python train.py --intermediate_size=768 --vocab_size=8192 --norm="rmsnorm" --rope_fraction=0.75 --qk_norm=false --attn_scale=0.125 --init_std_qkv=0.0191 --beta2=0.95 --max_grad_norm=2.0 --max_steps=3850
Each number is 200 + 30 x the weight over its row's rms, rounded and kept within 0 to 999. Layers, rows and columns count from 0. The size before them is the row's rms in percent of the matrix's.

# layer 8 MLP up, 768x256, rms 0.195, rows 698-725, columns 0-127
102,247,217,179,212,204,210,233,180,203,176,238,181,233,196,164,196,188,206,218,229,235,192,216,231,216,232,216,186,130,231,193,229,208,206,158,151,249,189,205,225,179,180,242,221,231,165,266,183,172,185,145,228,258,132,189,251,222,232,177,163,149,171,172,181,208,217,221,190,193,220,192,137,214,172,178,217,174,230,216,259,201,203,180,203,159,197,160,176,243,206,210,210,185,277,217,200,162,236,185,240,197,215,194,213,189,162,212,271,215,202,243,227,166,196,236,172,207,183,241,161,218,206,143,220,251,190,203,234
100,282,200,181,220,185,213,213,223,176,227,164,159,199,182,166,201,171,244,165,221,199,225,246,234,255,175,195,246,186,154,191,190,147,201,209,189,205,204,183,219,191,243,186,227,177,208,233,145,219,175,163,195,200,197,179,250,245,185,211,241,168,178,217,262,245,224,199,128,217,181,233,221,218,194,226,201,239,216,195,239,166,183,226,174,216,233,191,148,192,203,182,211,164,171,207,197,253,133,199,217,196,205,198,218,185,165,230,185,152,229,211,200,213,193,253,209,216,206,184,198,250,179,236,155,163,209,181,275
095,183,193,203,214,119,243,140,234,196,194,209,173,230,270,187,236,203,178,198,187,218,203,169,275,139,214,213,185,194,220,198,231,237,164,174,192,133,214,177,173,129,198,191,215,194,201,238,213,182,216,198,194,235,179,118,243,238,218,237,241,194,246,243,235,197,198,183,221,178,231,230,196,193,204,188,251,233,224,207,225,235,173,213,218,169,209,225,217,202,184,214,191,191,188,149,198,138,186,185,176,221,193,251,168,152,255,187,194,235,216,205,235,208,204,225,214,234,207,199,186,183,186,211,166,227,242,202,193
090,153,202,195,208,199,196,283,219,205,255,161,198,230,190,189,198,209,198,243,181,200,177,223,182,193,117,186,158,199,223,198,219,215,216,229,202,169,210,186,239,193,211,232,195,223,189,135,160,149,130,121,223,199,255,153,198,183,182,227,202,138,212,201,178,212,201,204,226,157,215,190,163,196,225,208,253,220,188,185,188,186,176,249,161,152,209,219,195,193,257,194,261,204,217,280,201,171,213,208,171,184,209,176,214,193,217,180,218,183,215,265,248,189,247,195,205,240,201,213,224,235,175,222,188,202,210,167,194
103,192,167,184,235,224,224,227,195,157,207,222,225,143,208,209,200,235,200,248,202,183,209,169,222,249,250,209,184,238,126,225,220,219,149,265,208,224,190,195,191,239,208,168,218,211,223,238,165,237,111,192,176,205,181,214,170,225,214,181,183,231,225,225,244,238,182,237,190,209,181,234,187,185,224,169,193,176,261,218,196,273,166,222,168,175,209,189,217,209,207,169,184,159,158,224,207,169,152,172,205,179,215,231,204,209,199,243,145,197,228,189,208,170,200,180,208,200,229,198,157,212,214,214,194,183,270,223,199
103,135,243,205,145,245,227,146,204,195,133,177,214,246,146,252,193,214,191,194,228,248,175,155,163,226,205,196,166,161,193,218,209,166,182,218,185,235,132,206,232,166,251,169,243,135,167,207,216,172,213,199,247,214,238,259,167,200,238,200,202,160,210,204,210,162,189,189,269,235,197,174,189,176,178,188,215,188,211,224,223,171,248,227,214,191,236,260,222,190,213,178,196,197,233,218,156,173,232,213,181,250,218,234,219,235,173,195,242,241,264,155,221,195,231,194,172,214,221,277,168,150,178,205,169,210,190,271,181
109,185,180,199,176,231,230,206,175,224,207,256,200,203,236,201,189,202,222,244,135,156,131,229,188,231,191,222,233,154,190,163,183,178,237,274,157,153,176,178,196,261,206,211,230,133,223,187,153,232,246,213,221,213,211,175,177,243,209,188,185,215,175,181,235,167,195,194,180,252,250,251,159,177,205,201,209,127,193,173,173,252,202,203,163,193,199,245,171,157,184,194,193,214,160,186,176,193,234,189,224,219,194,158,211,200,197,193,162,219,131,225,257,205,155,179,218,160,197,213,189,189,165,236,212,206,232,188,197
108,234,207,167,193,189,241,210,228,188,202,250,206,216,197,235,207,171,211,196,191,187,223,188,172,188,206,201,226,211,243,168,271,220,215,268,209,171,198,246,215,183,195,174,201,177,156,188,173,230,191,179,202,225,229,202,182,212,239,258,214,186,202,156,180,176,241,155,212,199,157,224,210,169,170,175,165,199,182,199,219,182,145,231,222,243,173,269,159,194,177,190,200,257,239,170,189,207,235,158,270,232,228,233,217,173,204,179,195,199,245,208,228,254,206,171,187,241,184,234,213,187,172,200,204,255,187,192,175
105,187,219,214,237,191,189,230,211,209,121,250,234,199,175,164,201,198,185,166,210,286,193,188,227,230,209,180,160,187,298,169,189,169,204,188,198,225,233,176,150,208,243,185,157,177,224,176,207,229,166,183,180,207,215,226,205,221,226,204,218,197,195,262,167,195,203,164,228,201,148,208,161,216,165,231,183,171,197,262,220,135,226,266,240,203,192,173,220,217,186,189,192,130,190,175,205,257,206,219,185,208,242,209,205,211,182,164,230,185,214,258,182,239,221,208,168,176,182,218,276,173,167,167,167,206,152,200,255
099,166,199,161,219,189,177,214,201,155,214,207,260,179,250,204,212,146,151,231,265,181,218,250,215,215,165,186,182,234,232,214,177,227,140,213,219,234,209,255,212,210,203,159,204,200,250,196,223,201,212,200,193,168,172,189,201,179,241,229,212,200,187,230,247,246,208,248,231,160,227,178,190,234,198,163,222,202,160,132,231,213,192,137,187,205,218,249,236,207,206,209,187,184,236,210,229,189,173,245,212,224,197,166,173,175,218,168,135,221,220,162,142,226,220,189,203,252,165,175,203,128,210,213,174,172,210,175,200
100,209,231,222,188,235,184,164,245,206,177,231,205,241,181,227,199,183,217,214,228,208,215,209,201,241,230,265,205,170,150,237,145,197,243,144,163,186,201,187,253,227,171,232,204,199,233,220,178,255,196,203,224,173,223,171,214,166,196,286,230,239,240,192,246,217,165,180,169,206,171,196,202,196,200,203,212,193,184,206,196,154,208,242,216,234,217,215,204,268,155,246,173,231,168,149,210,148,200,190,182,157,273,188,136,208,236,214,204,211,222,227,189,215,169,279,226,231,161,260,208,185,226,219,213,234,262,241,214
108,177,210,181,224,158,197,200,241,207,200,223,226,231,173,177,195,147,182,224,254,176,212,170,196,247,155,163,182,198,222,188,162,175,181,209,168,224,176,179,219,228,188,217,147,165,215,213,160,209,244,208,188,175,208,168,210,225,196,232,216,221,173,209,235,224,200,189,216,200,237,259,159,154,222,213,219,200,221,195,253,243,139,221,180,179,249,226,183,203,187,180,197,181,201,153,208,224,199,194,209,232,181,231,272,183,175,175,214,178,183,188,210,211,189,267,185,218,227,242,187,217,240,249,152,190,254,205,230
104,189,175,196,168,184,238,213,174,194,156,245,220,211,193,200,207,170,194,293,196,213,207,142,176,157,268,198,175,170,245,217,210,229,217,171,184,153,166,213,213,201,173,163,246,202,185,216,134,187,228,202,226,191,197,153,212,180,226,200,204,202,154,219,229,259,207,213,235,214,189,201,195,210,221,185,256,194,188,155,182,175,173,155,237,161,225,154,228,204,229,208,215,214,165,175,194,222,165,214,202,190,218,237,173,186,185,189,243,160,217,222,174,183,180,224,216,199,144,158,184,137,225,150,171,190,185,149,157
098,214,223,229,149,244,191,195,225,173,214,216,240,214,207,230,182,159,212,224,168,233,168,162,216,225,201,204,208,252,224,140,219,199,234,230,185,237,212,211,173,183,206,212,188,244,208,274,207,138,219,159,180,155,164,216,203,269,240,271,164,213,243,219,217,196,222,201,254,221,145,174,189,187,219,179,190,215,221,228,224,227,202,237,174,208,195,262,221,215,200,247,203,191,224,192,167,156,214,269,198,177,185,243,235,194,209,199,123,223,195,156,231,213,199,148,259,162,229,164,160,172,198,230,162,165,165,207,200
099,197,183,242,193,233,163,188,206,229,218,192,259,177,192,214,173,189,206,244,192,212,196,220,237,247,224,206,184,186,240,159,195,156,236,241,156,218,153,221,223,154,174,169,251,187,181,218,228,181,184,166,159,212,109,225,211,220,185,183,220,187,194,140,209,223,121,186,185,254,257,185,257,195,202,191,202,283,209,212,221,209,208,233,135,250,179,202,169,202,178,239,265,221,147,218,223,214,197,189,221,173,190,191,211,169,201,253,195,228,253,226,150,206,198,145,210,242,188,203,228,189,176,195,222,189,225,208,233
101,166,227,222,192,196,231,186,237,188,216,222,194,200,184,151,134,181,184,251,212,189,196,178,237,177,199,215,185,229,192,173,218,183,230,230,203,230,198,230,229,230,202,207,182,235,179,209,150,193,215,206,178,241,209,120,172,263,238,218,188,193,197,180,220,240,182,185,172,184,149,198,144,141,203,176,234,205,158,151,194,224,182,280,190,210,260,201,171,246,170,203,204,209,194,215,189,235,213,237,183,144,169,184,225,155,201,222,241,154,203,261,244,228,176,205,195,174,185,184,246,141,174,190,206,172,212,207,161
103,201,194,191,164,255,223,193,204,172,177,188,237,194,209,186,183,198,222,244,231,193,206,147,227,196,222,215,215,196,211,178,234,180,224,173,190,198,214,189,196,181,151,213,199,160,187,191,238,166,148,198,202,165,152,259,167,187,227,258,211,203,182,200,211,179,264,225,228,203,187,204,201,177,191,224,222,207,178,227,255,196,198,196,191,234,246,240,220,165,219,178,222,180,175,167,180,138,219,177,231,233,208,205,292,224,182,162,202,199,242,175,209,245,187,136,193,198,239,222,164,196,216,109,172,194,241,182,210
104,198,184,127,177,148,167,212,225,204,235,216,188,258,226,236,197,160,206,172,267,215,157,200,142,184,178,193,258,206,177,158,199,229,238,170,251,210,194,235,217,239,250,157,157,229,193,209,218,177,119,180,196,208,200,190,202,178,214,192,162,180,210,139,178,183,227,241,170,198,180,230,190,186,196,258,212,233,180,150,217,184,205,216,239,193,205,212,147,178,194,222,158,200,202,191,226,244,185,171,225,220,205,215,137,197,170,165,177,176,219,214,222,225,150,189,192,219,180,211,131,159,167,219,223,210,179,258,204
094,130,216,195,122,231,243,177,235,188,216,179,191,235,254,193,195,153,206,216,214,196,139,230,149,266,211,262,170,238,207,203,227,162,165,243,193,226,220,226,209,205,190,181,244,150,178,208,168,206,197,240,139,179,193,207,232,188,188,228,229,254,248,169,225,186,164,206,206,253,215,200,184,240,189,208,210,203,204,197,179,198,168,207,154,181,209,231,224,194,193,186,171,201,192,187,235,233,212,198,238,201,147,193,178,192,131,252,239,155,209,179,269,137,187,207,205,117,191,219,233,240,182,174,174,192,204,229,187
102,203,231,166,183,222,205,193,208,155,207,201,190,156,176,225,164,157,237,222,266,142,190,208,216,176,190,163,181,230,186,197,212,187,206,255,212,228,125,176,238,200,232,210,199,207,202,141,225,194,174,175,193,179,186,207,185,223,258,203,201,249,246,223,210,174,161,194,239,226,173,232,226,163,212,190,194,208,173,189,199,143,249,204,209,242,221,187,184,143,220,246,188,161,200,197,250,225,204,225,203,209,220,220,234,191,216,219,200,262,294,203,172,213,229,204,226,207,173,251,212,191,195,212,216,234,228,181,146
100,176,206,211,170,153,166,162,190,245,238,189,172,244,249,182,216,253,216,199,255,196,182,209,219,187,172,191,219,155,223,130,231,251,184,225,214,221,190,210,201,158,124,148,192,202,243,186,195,255,192,220,217,199,182,183,234,224,201,227,220,178,229,235,227,175,157,213,196,207,248,165,245,189,212,168,219,212,235,215,170,199,229,174,192,142,227,223,162,173,185,227,247,226,170,181,211,223,210,218,199,204,188,209,216,207,236,132,249,186,227,240,187,196,221,204,210,204,188,142,172,223,225,220,196,234,190,216,238
105,167,121,122,216,194,221,194,199,175,216,210,165,273,150,139,206,155,191,215,159,176,195,150,225,252,169,202,240,249,187,206,219,238,211,190,183,184,208,206,251,204,170,242,218,223,206,211,175,168,210,251,197,231,201,232,140,183,225,216,181,211,238,163,188,176,165,233,189,167,164,193,175,205,197,194,234,176,232,234,193,165,171,159,206,184,211,206,192,158,162,180,178,185,180,199,249,139,190,183,189,167,141,239,161,171,239,167,201,207,192,162,213,204,202,199,188,215,153,166,252,237,179,178,202,203,208,184,216
104,200,199,236,206,197,200,231,226,169,181,182,217,208,211,197,179,218,222,231,230,170,209,163,237,177,246,151,209,233,169,196,270,259,298,257,159,257,209,228,195,179,225,159,175,148,123,199,187,212,216,238,176,214,204,170,152,219,230,234,183,170,218,244,184,162,183,208,223,217,193,206,185,244,261,204,165,186,188,170,173,213,218,187,214,200,194,230,271,243,146,238,194,214,230,214,212,233,190,217,201,216,172,154,210,210,243,202,178,259,198,166,231,203,226,201,144,216,190,196,146,221,181,165,230,208,207,262,180
101,218,169,219,197,213,249,222,239,198,264,255,213,246,199,205,207,215,205,251,183,195,162,176,174,165,212,214,182,208,232,221,129,221,238,208,150,180,260,197,191,228,192,214,232,167,160,240,212,159,153,242,169,216,213,190,204,196,195,217,187,159,137,228,262,227,209,235,175,206,211,206,223,165,227,219,183,177,187,169,208,246,208,199,195,221,184,185,227,189,207,224,186,214,146,198,226,241,192,185,300,156,170,201,227,274,132,225,225,137,143,224,253,186,190,227,230,200,227,220,146,243,217,170,181,203,222,202,196
103,154,199,170,140,146,192,195,213,218,262,199,164,198,189,183,175,165,211,196,199,219,227,176,179,271,245,228,248,193,225,187,205,228,131,222,171,233,178,217,202,214,208,162,221,183,124,209,200,195,219,193,155,224,194,204,169,163,192,211,221,199,210,170,207,211,210,249,188,245,215,160,241,180,203,197,231,224,221,178,194,246,229,220,155,204,231,132,173,255,200,208,212,150,266,164,204,229,247,198,213,219,189,211,203,249,190,159,177,195,242,189,232,203,161,174,194,200,211,237,238,220,208,255,164,211,150,159,184
100,206,229,186,177,165,197,208,240,183,169,157,230,173,228,258,184,187,263,189,241,179,202,199,215,151,221,210,226,173,259,162,220,169,233,170,205,202,157,190,183,169,222,214,193,183,222,177,211,243,231,200,223,191,158,235,164,203,176,205,209,209,271,208,192,206,245,162,153,237,195,214,252,182,253,236,189,223,245,219,220,173,130,198,196,208,247,243,173,206,273,117,208,240,227,247,157,143,237,215,228,217,196,181,192,223,171,185,231,177,160,202,167,156,167,181,222,192,219,208,248,156,264,252,215,260,242,222,201
100,213,220,187,195,173,190,177,190,184,209,206,232,201,150,203,246,197,202,188,177,210,190,149,195,199,207,226,178,196,237,192,220,223,181,212,150,200,188,130,284,142,180,194,134,182,180,231,165,217,224,197,222,214,238,181,220,185,190,192,217,179,196,217,257,210,173,202,226,222,214,223,185,204,156,196,232,214,220,209,243,262,226,201,254,214,229,183,228,215,264,218,220,169,226,187,242,176,282,198,192,236,225,184,179,228,231,143,218,218,184,220,273,217,230,220,174,175,157,227,191,183,182,232,225,214,245,246,181
094,218,229,165,135,184,192,153,219,229,173,168,195,233,172,256,183,182,151,195,225,210,192,187,211,268,208,198,211,157,198,168,222,220,204,189,211,170,214,192,205,113,172,176,242,206,205,221,204,202,214,222,229,162,189,154,190,187,194,243,219,214,251,141,247,213,236,172,172,164,179,246,278,154,202,162,215,168,203,191,198,216,208,163,200,237,185,195,199,221,197,180,199,238,223,202,243,208,237,214,188,163,190,222,189,206,161,218,228,185,133,177,170,255,143,169,174,133,170,194,241,196,187,183,173,162,175,178,220
# layer 8 MLP down (transposed), 768x256, rms 0.201, rows 698-724, columns 0-127
106,187,194,244,179,198,218,261,208,190,184,180,192,221,228,176,149,213,180,225,248,208,215,218,151,183,271,183,188,231,174,213,187,209,239,191,192,173,183,191,203,238,246,187,230,243,187,265,180,183,208,184,208,211,203,248,201,236,206,178,201,262,183,242,187,230,196,231,150,142,195,156,226,214,220,241,149,268,164,186,233,102,204,218,233,209,209,179,171,246,207,180,241,232,181,195,193,184,222,230,139,154,193,206,202,178,168,209,162,267,219,137,232,193,224,217,174,212,180,151,219,251,216,187,272,239,178,216,190
101,196,176,242,219,220,148,192,206,155,204,215,201,159,172,221,176,262,244,160,241,226,139,203,201,218,211,137,180,230,139,238,171,173,231,234,211,191,151,109,194,207,164,251,162,191,240,221,196,178,185,194,240,172,214,163,248,243,192,213,201,182,186,182,182,179,209,239,213,238,144,213,193,203,171,249,194,219,231,236,245,224,220,186,160,221,251,198,215,211,162,162,258,241,248,143,203,202,187,186,157,173,229,232,189,149,242,233,179,193,225,232,216,184,247,175,225,214,208,205,208,210,183,210,191,175,217,215,206
093,278,172,191,212,208,167,251,181,110,192,199,203,209,226,195,189,150,241,160,220,210,196,221,148,160,226,161,189,228,224,157,245,189,130,181,164,188,194,162,144,181,177,215,224,154,135,170,218,189,229,187,202,186,196,211,200,194,178,188,187,180,229,218,160,214,184,204,199,216,174,232,227,210,234,229,195,213,197,228,184,240,178,198,233,239,194,182,271,197,182,184,190,178,179,208,187,222,192,212,196,230,195,233,256,180,110,195,214,204,188,212,171,203,228,173,211,200,197,223,174,184,146,198,178,226,181,200,195
092,235,176,214,188,227,230,174,173,205,221,242,179,197,194,187,195,195,196,209,193,170,256,172,195,193,238,161,218,147,204,178,167,199,218,192,150,193,236,202,178,164,200,187,210,223,188,232,237,248,209,233,126,197,190,247,202,181,265,161,219,193,214,253,255,196,223,192,176,184,202,208,236,224,240,159,266,188,188,200,227,220,218,232,194,229,227,217,186,186,182,210,153,166,220,129,247,211,206,177,200,205,169,188,222,231,164,201,174,225,162,163,141,223,169,187,216,198,258,186,168,210,132,197,215,138,175,260,232
100,155,198,171,218,209,128,195,201,166,223,236,191,169,199,157,220,182,124,217,217,206,252,211,199,220,212,182,172,200,178,237,189,161,188,129,158,222,197,219,168,182,203,189,257,186,221,198,188,203,222,150,142,184,231,253,197,153,173,209,186,257,254,155,169,235,238,216,210,190,189,204,220,205,187,228,194,196,219,218,181,111,165,193,132,239,215,217,218,148,247,176,170,223,202,192,223,198,151,182,196,210,198,203,180,217,212,196,186,184,176,205,234,247,186,186,171,159,224,216,190,179,225,165,170,199,230,185,203
096,218,198,238,182,229,166,220,215,237,227,219,236,205,212,191,198,162,248,241,195,185,209,170,202,222,142,209,188,181,188,246,234,249,206,160,166,212,200,113,206,227,198,177,160,211,229,225,261,200,238,251,146,179,177,224,181,168,220,216,198,246,216,200,165,243,180,217,127,208,209,189,162,180,244,165,207,208,161,194,166,199,213,236,170,205,198,205,192,192,182,174,183,319,258,199,217,172,201,169,165,163,163,199,240,188,193,203,201,202,222,175,168,238,170,191,141,219,167,161,204,204,176,252,213,195,177,245,181
107,204,210,227,209,175,207,239,181,232,210,218,227,235,192,197,193,128,190,227,191,197,202,217,131,161,202,188,202,170,206,173,214,214,185,219,175,158,226,135,191,201,178,241,190,231,174,187,230,205,184,225,200,194,212,183,203,208,209,241,170,194,144,164,177,190,249,193,149,197,209,185,183,176,205,226,141,181,194,136,185,215,235,242,231,155,192,280,199,247,173,200,199,194,169,237,209,230,211,222,219,177,147,180,194,229,186,212,208,174,173,221,186,162,183,176,136,221,183,224,160,169,188,192,244,164,241,187,208
101,176,229,179,216,186,204,230,239,196,169,192,180,200,274,230,205,216,188,197,209,213,159,177,232,196,161,214,255,246,233,212,270,171,222,229,168,203,183,233,216,199,155,231,161,228,191,180,222,245,169,150,217,242,188,194,132,194,196,195,188,189,252,194,211,192,249,205,181,153,186,226,191,202,194,186,156,173,213,160,200,180,171,192,232,219,230,217,198,234,156,240,182,189,262,232,233,206,188,214,227,211,223,186,125,184,194,212,204,239,208,240,188,208,234,184,202,159,255,267,267,210,161,202,213,200,123,197,209
106,209,210,169,238,149,202,240,208,230,181,164,158,220,219,156,229,185,172,232,218,172,192,267,191,208,203,169,217,179,191,221,253,247,223,234,206,189,199,258,221,182,153,242,246,212,214,182,240,263,186,239,200,224,181,222,161,203,171,215,211,193,166,212,185,238,196,223,223,186,210,220,178,227,243,215,141,135,155,175,140,159,239,251,179,244,206,187,154,299,190,188,225,197,226,193,195,224,149,160,235,267,224,210,171,191,235,191,175,197,199,205,184,214,180,227,178,218,203,210,191,247,206,185,177,176,198,221,245
097,208,226,175,253,223,178,204,194,226,234,216,191,197,213,258,210,111,175,196,210,217,209,229,203,207,190,208,178,193,173,234,227,212,225,200,236,189,207,209,145,204,227,186,169,168,235,169,213,208,198,165,196,190,208,115,170,218,222,178,241,225,163,174,168,212,163,212,174,155,168,181,210,192,200,160,220,218,219,187,195,193,247,154,268,208,185,187,213,225,162,240,233,226,171,227,167,183,278,152,217,217,192,209,237,223,209,150,222,203,249,174,188,174,189,165,197,171,204,236,204,169,201,177,239,176,228,216,226
107,197,191,210,213,228,209,171,214,213,157,172,193,226,169,164,194,186,229,207,207,147,227,236,222,274,204,249,154,200,190,189,237,227,218,191,220,230,204,207,180,205,239,168,208,130,193,228,151,222,168,244,173,238,169,174,228,174,188,222,209,243,176,212,126,139,186,190,182,194,236,283,192,140,175,240,191,229,172,234,225,175,224,207,212,210,289,187,204,236,172,171,214,203,174,221,215,193,150,167,240,198,232,244,143,168,184,197,229,220,193,162,220,189,165,209,260,175,209,168,196,179,168,163,180,191,229,230,217
106,187,159,186,195,217,156,168,209,214,230,190,234,208,200,214,170,231,223,207,284,175,168,199,198,210,196,213,157,208,206,150,159,168,210,235,187,218,194,128,225,184,194,231,231,150,232,176,183,269,195,171,186,134,215,172,214,205,187,198,228,203,183,252,202,273,178,188,145,186,192,225,134,177,214,169,219,243,185,170,206,221,212,166,186,235,244,207,174,180,195,216,252,207,169,188,221,260,173,173,167,236,188,228,195,219,182,168,166,208,224,226,181,196,179,235,230,184,268,200,212,179,209,205,266,153,209,194,177
112,201,222,194,161,231,199,251,235,187,207,222,235,125,190,194,175,193,140,207,248,158,193,241,201,187,174,242,151,234,239,201,182,142,218,194,223,128,204,189,213,217,159,208,223,227,199,220,164,202,217,180,170,226,204,213,161,193,190,224,180,193,252,209,159,182,251,204,251,232,271,192,202,146,231,232,212,187,159,164,170,192,224,176,198,189,197,194,224,211,179,205,205,220,183,235,234,187,190,213,173,252,209,225,246,167,206,197,215,222,189,272,196,245,206,174,229,211,148,154,251,153,244,195,224,230,147,231,184
100,209,240,244,199,187,187,277,195,230,182,187,208,208,244,166,224,176,231,225,219,243,228,163,180,198,226,240,204,191,231,212,200,209,233,212,262,169,240,195,154,155,170,181,217,162,176,196,160,241,192,257,182,200,246,231,206,199,176,215,197,184,185,170,231,207,191,211,210,222,253,186,176,216,180,231,247,237,199,235,166,167,169,128,182,155,209,197,168,213,232,203,214,175,157,193,271,177,190,216,177,165,200,209,211,189,238,243,153,195,222,192,239,230,220,221,226,208,254,159,279,201,197,167,206,218,186,224,165
098,203,187,189,188,171,192,182,169,228,201,225,224,204,227,186,194,241,207,176,181,213,230,206,214,232,180,171,222,208,180,224,189,166,243,167,169,221,201,207,217,201,202,237,168,174,139,212,193,179,144,165,189,200,170,205,203,204,182,170,224,225,258,220,249,245,217,197,176,217,271,148,179,245,258,188,197,253,185,182,197,217,212,284,179,178,179,163,248,243,209,243,181,225,212,179,188,181,214,197,230,173,169,186,179,215,234,221,200,239,204,178,205,158,171,248,253,255,173,249,173,211,164,226,158,220,213,199,225
109,175,245,168,247,154,196,156,242,155,192,247,199,192,188,179,242,151,178,221,227,155,226,226,239,181,194,231,220,260,169,178,222,188,194,160,200,241,190,168,200,216,151,223,144,155,203,170,205,184,186,161,254,188,168,186,176,228,120,186,206,191,167,181,224,243,194,128,218,195,179,210,202,133,188,193,194,210,179,146,193,218,213,199,218,196,184,205,209,199,230,268,181,227,227,197,243,220,224,185,191,199,198,180,202,176,233,168,211,230,253,268,206,169,250,199,180,162,213,226,216,178,191,195,195,193,232,154,184
096,176,257,233,228,215,195,166,200,188,161,179,235,223,175,207,203,213,189,195,269,224,206,222,204,225,238,161,176,222,144,128,228,175,205,189,194,213,207,241,156,193,188,199,193,168,199,213,167,194,208,217,211,296,210,271,172,243,181,228,190,187,164,189,248,189,198,169,216,209,157,191,218,209,166,167,171,180,165,218,162,195,168,205,256,200,181,214,243,190,232,211,178,165,192,184,194,198,141,172,207,196,163,251,220,191,224,219,188,256,204,176,214,163,236,185,176,196,212,275,176,183,164,200,182,153,180,224,185
101,207,174,204,212,212,198,142,205,188,241,192,181,195,197,164,213,240,127,221,179,179,220,197,278,233,253,210,235,179,230,219,170,237,246,178,126,163,195,162,219,199,174,259,201,153,167,155,246,134,241,160,177,159,182,214,184,178,190,154,252,184,201,217,167,168,203,188,224,225,184,247,173,177,176,183,160,194,187,223,216,197,181,206,229,177,238,167,194,235,213,176,175,220,177,222,177,153,235,201,208,213,196,169,197,183,209,215,202,241,223,222,200,207,233,191,175,206,239,164,228,208,189,203,183,216,189,164,190
101,181,164,223,188,225,217,201,236,202,223,167,225,217,210,188,232,202,243,173,225,207,240,200,214,175,210,181,173,125,208,242,213,190,208,188,244,196,197,199,205,203,283,190,171,292,208,213,199,163,152,208,176,171,199,182,157,240,202,165,181,203,253,156,236,174,233,186,179,224,192,208,186,241,189,194,153,163,203,208,152,210,187,182,224,234,178,190,261,219,202,240,199,239,156,158,171,201,211,157,134,205,261,215,212,171,187,224,162,195,191,240,183,245,213,171,181,232,197,172,198,227,271,276,185,188,226,291,211
097,247,250,194,234,199,185,183,186,207,182,170,179,197,232,212,166,222,229,217,255,228,181,208,248,176,180,192,226,187,193,200,144,169,201,173,242,218,213,194,203,186,163,209,232,141,222,224,204,222,168,222,176,259,212,147,192,180,202,174,185,201,230,239,188,173,129,220,215,332,237,153,194,136,185,230,177,192,142,204,173,229,198,191,158,226,205,186,143,211,213,178,168,198,194,201,207,204,208,216,209,237,238,249,212,230,184,209,194,168,178,180,214,278,187,191,268,146,147,228,190,227,192,185,188,190,203,231,118
104,177,192,239,236,187,177,228,199,210,184,204,222,206,247,164,215,252,191,193,195,167,150,177,185,195,195,170,234,222,193,237,250,176,171,198,236,214,221,152,249,193,182,205,159,245,169,138,115,187,196,185,172,206,198,167,176,179,214,201,167,234,229,124,169,162,218,230,183,181,201,232,195,206,172,155,177,200,239,227,224,188,182,192,160,210,224,181,294,206,186,200,206,222,254,161,193,178,263,212,245,155,166,200,191,212,196,198,163,234,235,185,220,273,206,177,223,194,196,194,192,176,237,244,174,203,210,229,197
097,174,254,220,209,155,265,197,181,245,191,192,240,174,183,153,190,184,161,192,214,184,213,223,216,221,216,215,217,153,154,196,149,220,241,220,175,200,228,191,168,241,172,223,188,156,238,198,198,189,186,212,218,201,215,188,226,195,205,156,205,225,183,227,244,159,207,221,165,190,222,194,216,176,156,169,174,196,158,216,209,216,199,227,184,212,188,112,185,189,195,158,261,227,181,214,188,238,186,199,181,196,184,202,160,224,187,228,207,225,212,175,172,174,204,189,237,208,179,267,191,184,217,177,160,189,214,240,150
100,199,178,210,212,239,246,177,211,213,221,183,202,140,205,211,208,228,216,206,237,232,193,197,273,140,208,226,224,190,203,210,222,239,210,222,226,188,198,228,239,155,246,155,197,250,183,162,169,180,229,195,179,259,191,213,137,211,185,217,177,222,192,272,229,253,222,182,174,216,202,178,204,211,212,202,125,169,256,201,242,211,193,211,145,179,216,254,217,184,185,236,180,253,223,188,226,225,153,189,192,246,154,195,243,188,175,122,200,211,196,176,207,191,227,209,177,160,239,255,217,187,185,210,188,211,196,188,156
093,194,170,210,178,251,195,237,166,197,193,198,194,187,214,194,199,259,216,153,162,188,225,191,182,256,186,166,238,227,223,203,234,235,219,195,263,182,154,165,232,210,212,179,190,229,265,238,179,271,222,224,193,184,168,245,183,280,202,218,200,268,236,136,176,228,231,201,145,208,196,194,178,204,197,180,197,176,190,211,169,205,175,228,182,179,149,213,206,213,241,215,168,227,249,254,188,176,164,235,163,208,202,199,211,191,191,180,155,230,227,185,191,233,228,226,231,220,132,220,174,178,236,187,240,234,196,222,198
105,232,164,246,192,215,175,248,188,228,218,153,159,178,211,180,190,202,224,244,234,247,237,170,208,182,209,171,204,174,258,195,227,219,202,202,239,191,248,195,186,213,194,175,216,157,149,131,208,192,190,221,175,159,201,240,244,209,190,207,160,232,277,169,202,186,191,213,200,179,172,198,194,205,219,229,180,183,215,180,164,205,256,272,198,204,201,231,226,213,157,200,215,185,158,199,156,249,219,156,202,213,186,213,184,256,214,169,229,215,163,194,188,209,207,185,210,149,178,183,233,182,206,262,170,194,240,235,160
100,194,196,175,220,129,197,180,227,155,209,193,193,191,184,226,171,171,176,187,171,187,195,200,218,212,247,222,193,167,276,204,180,163,208,197,213,177,212,234,188,152,202,177,189,224,149,202,153,200,245,220,157,196,216,175,183,155,192,207,167,174,222,209,223,208,206,174,201,159,205,259,223,183,205,200,219,258,234,213,229,139,197,224,156,218,225,228,169,203,304,148,184,207,232,195,201,212,229,250,184,203,151,214,176,217,166,169,220,232,195,167,201,212,245,231,200,156,190,156,233,200,265,208,233,205,204,201,221
097,209,158,153,166,243,265,157,196,249,217,206,177,187,157,218,230,186,229,216,213,181,258,152,197,182,203,187,178,195,170,227,244,178,175,161,124,237,242,194,228,190,190,253,193,202,153,201,181,222,223,217,188,165,182,184,180,208,160,136,259,195,144,177,166,204,187,156,203,219,219,180,197,168,188,218,196,230,250,192,179,245,204,190,210,173,179,183,213,192,242,237,229,207,245,198,241,199,167,210,222,187,244,195,237,160,209,181,184,164,188,228,202,209,255,180,212,200,229,183,175,178,260,142,224,254,258,214,158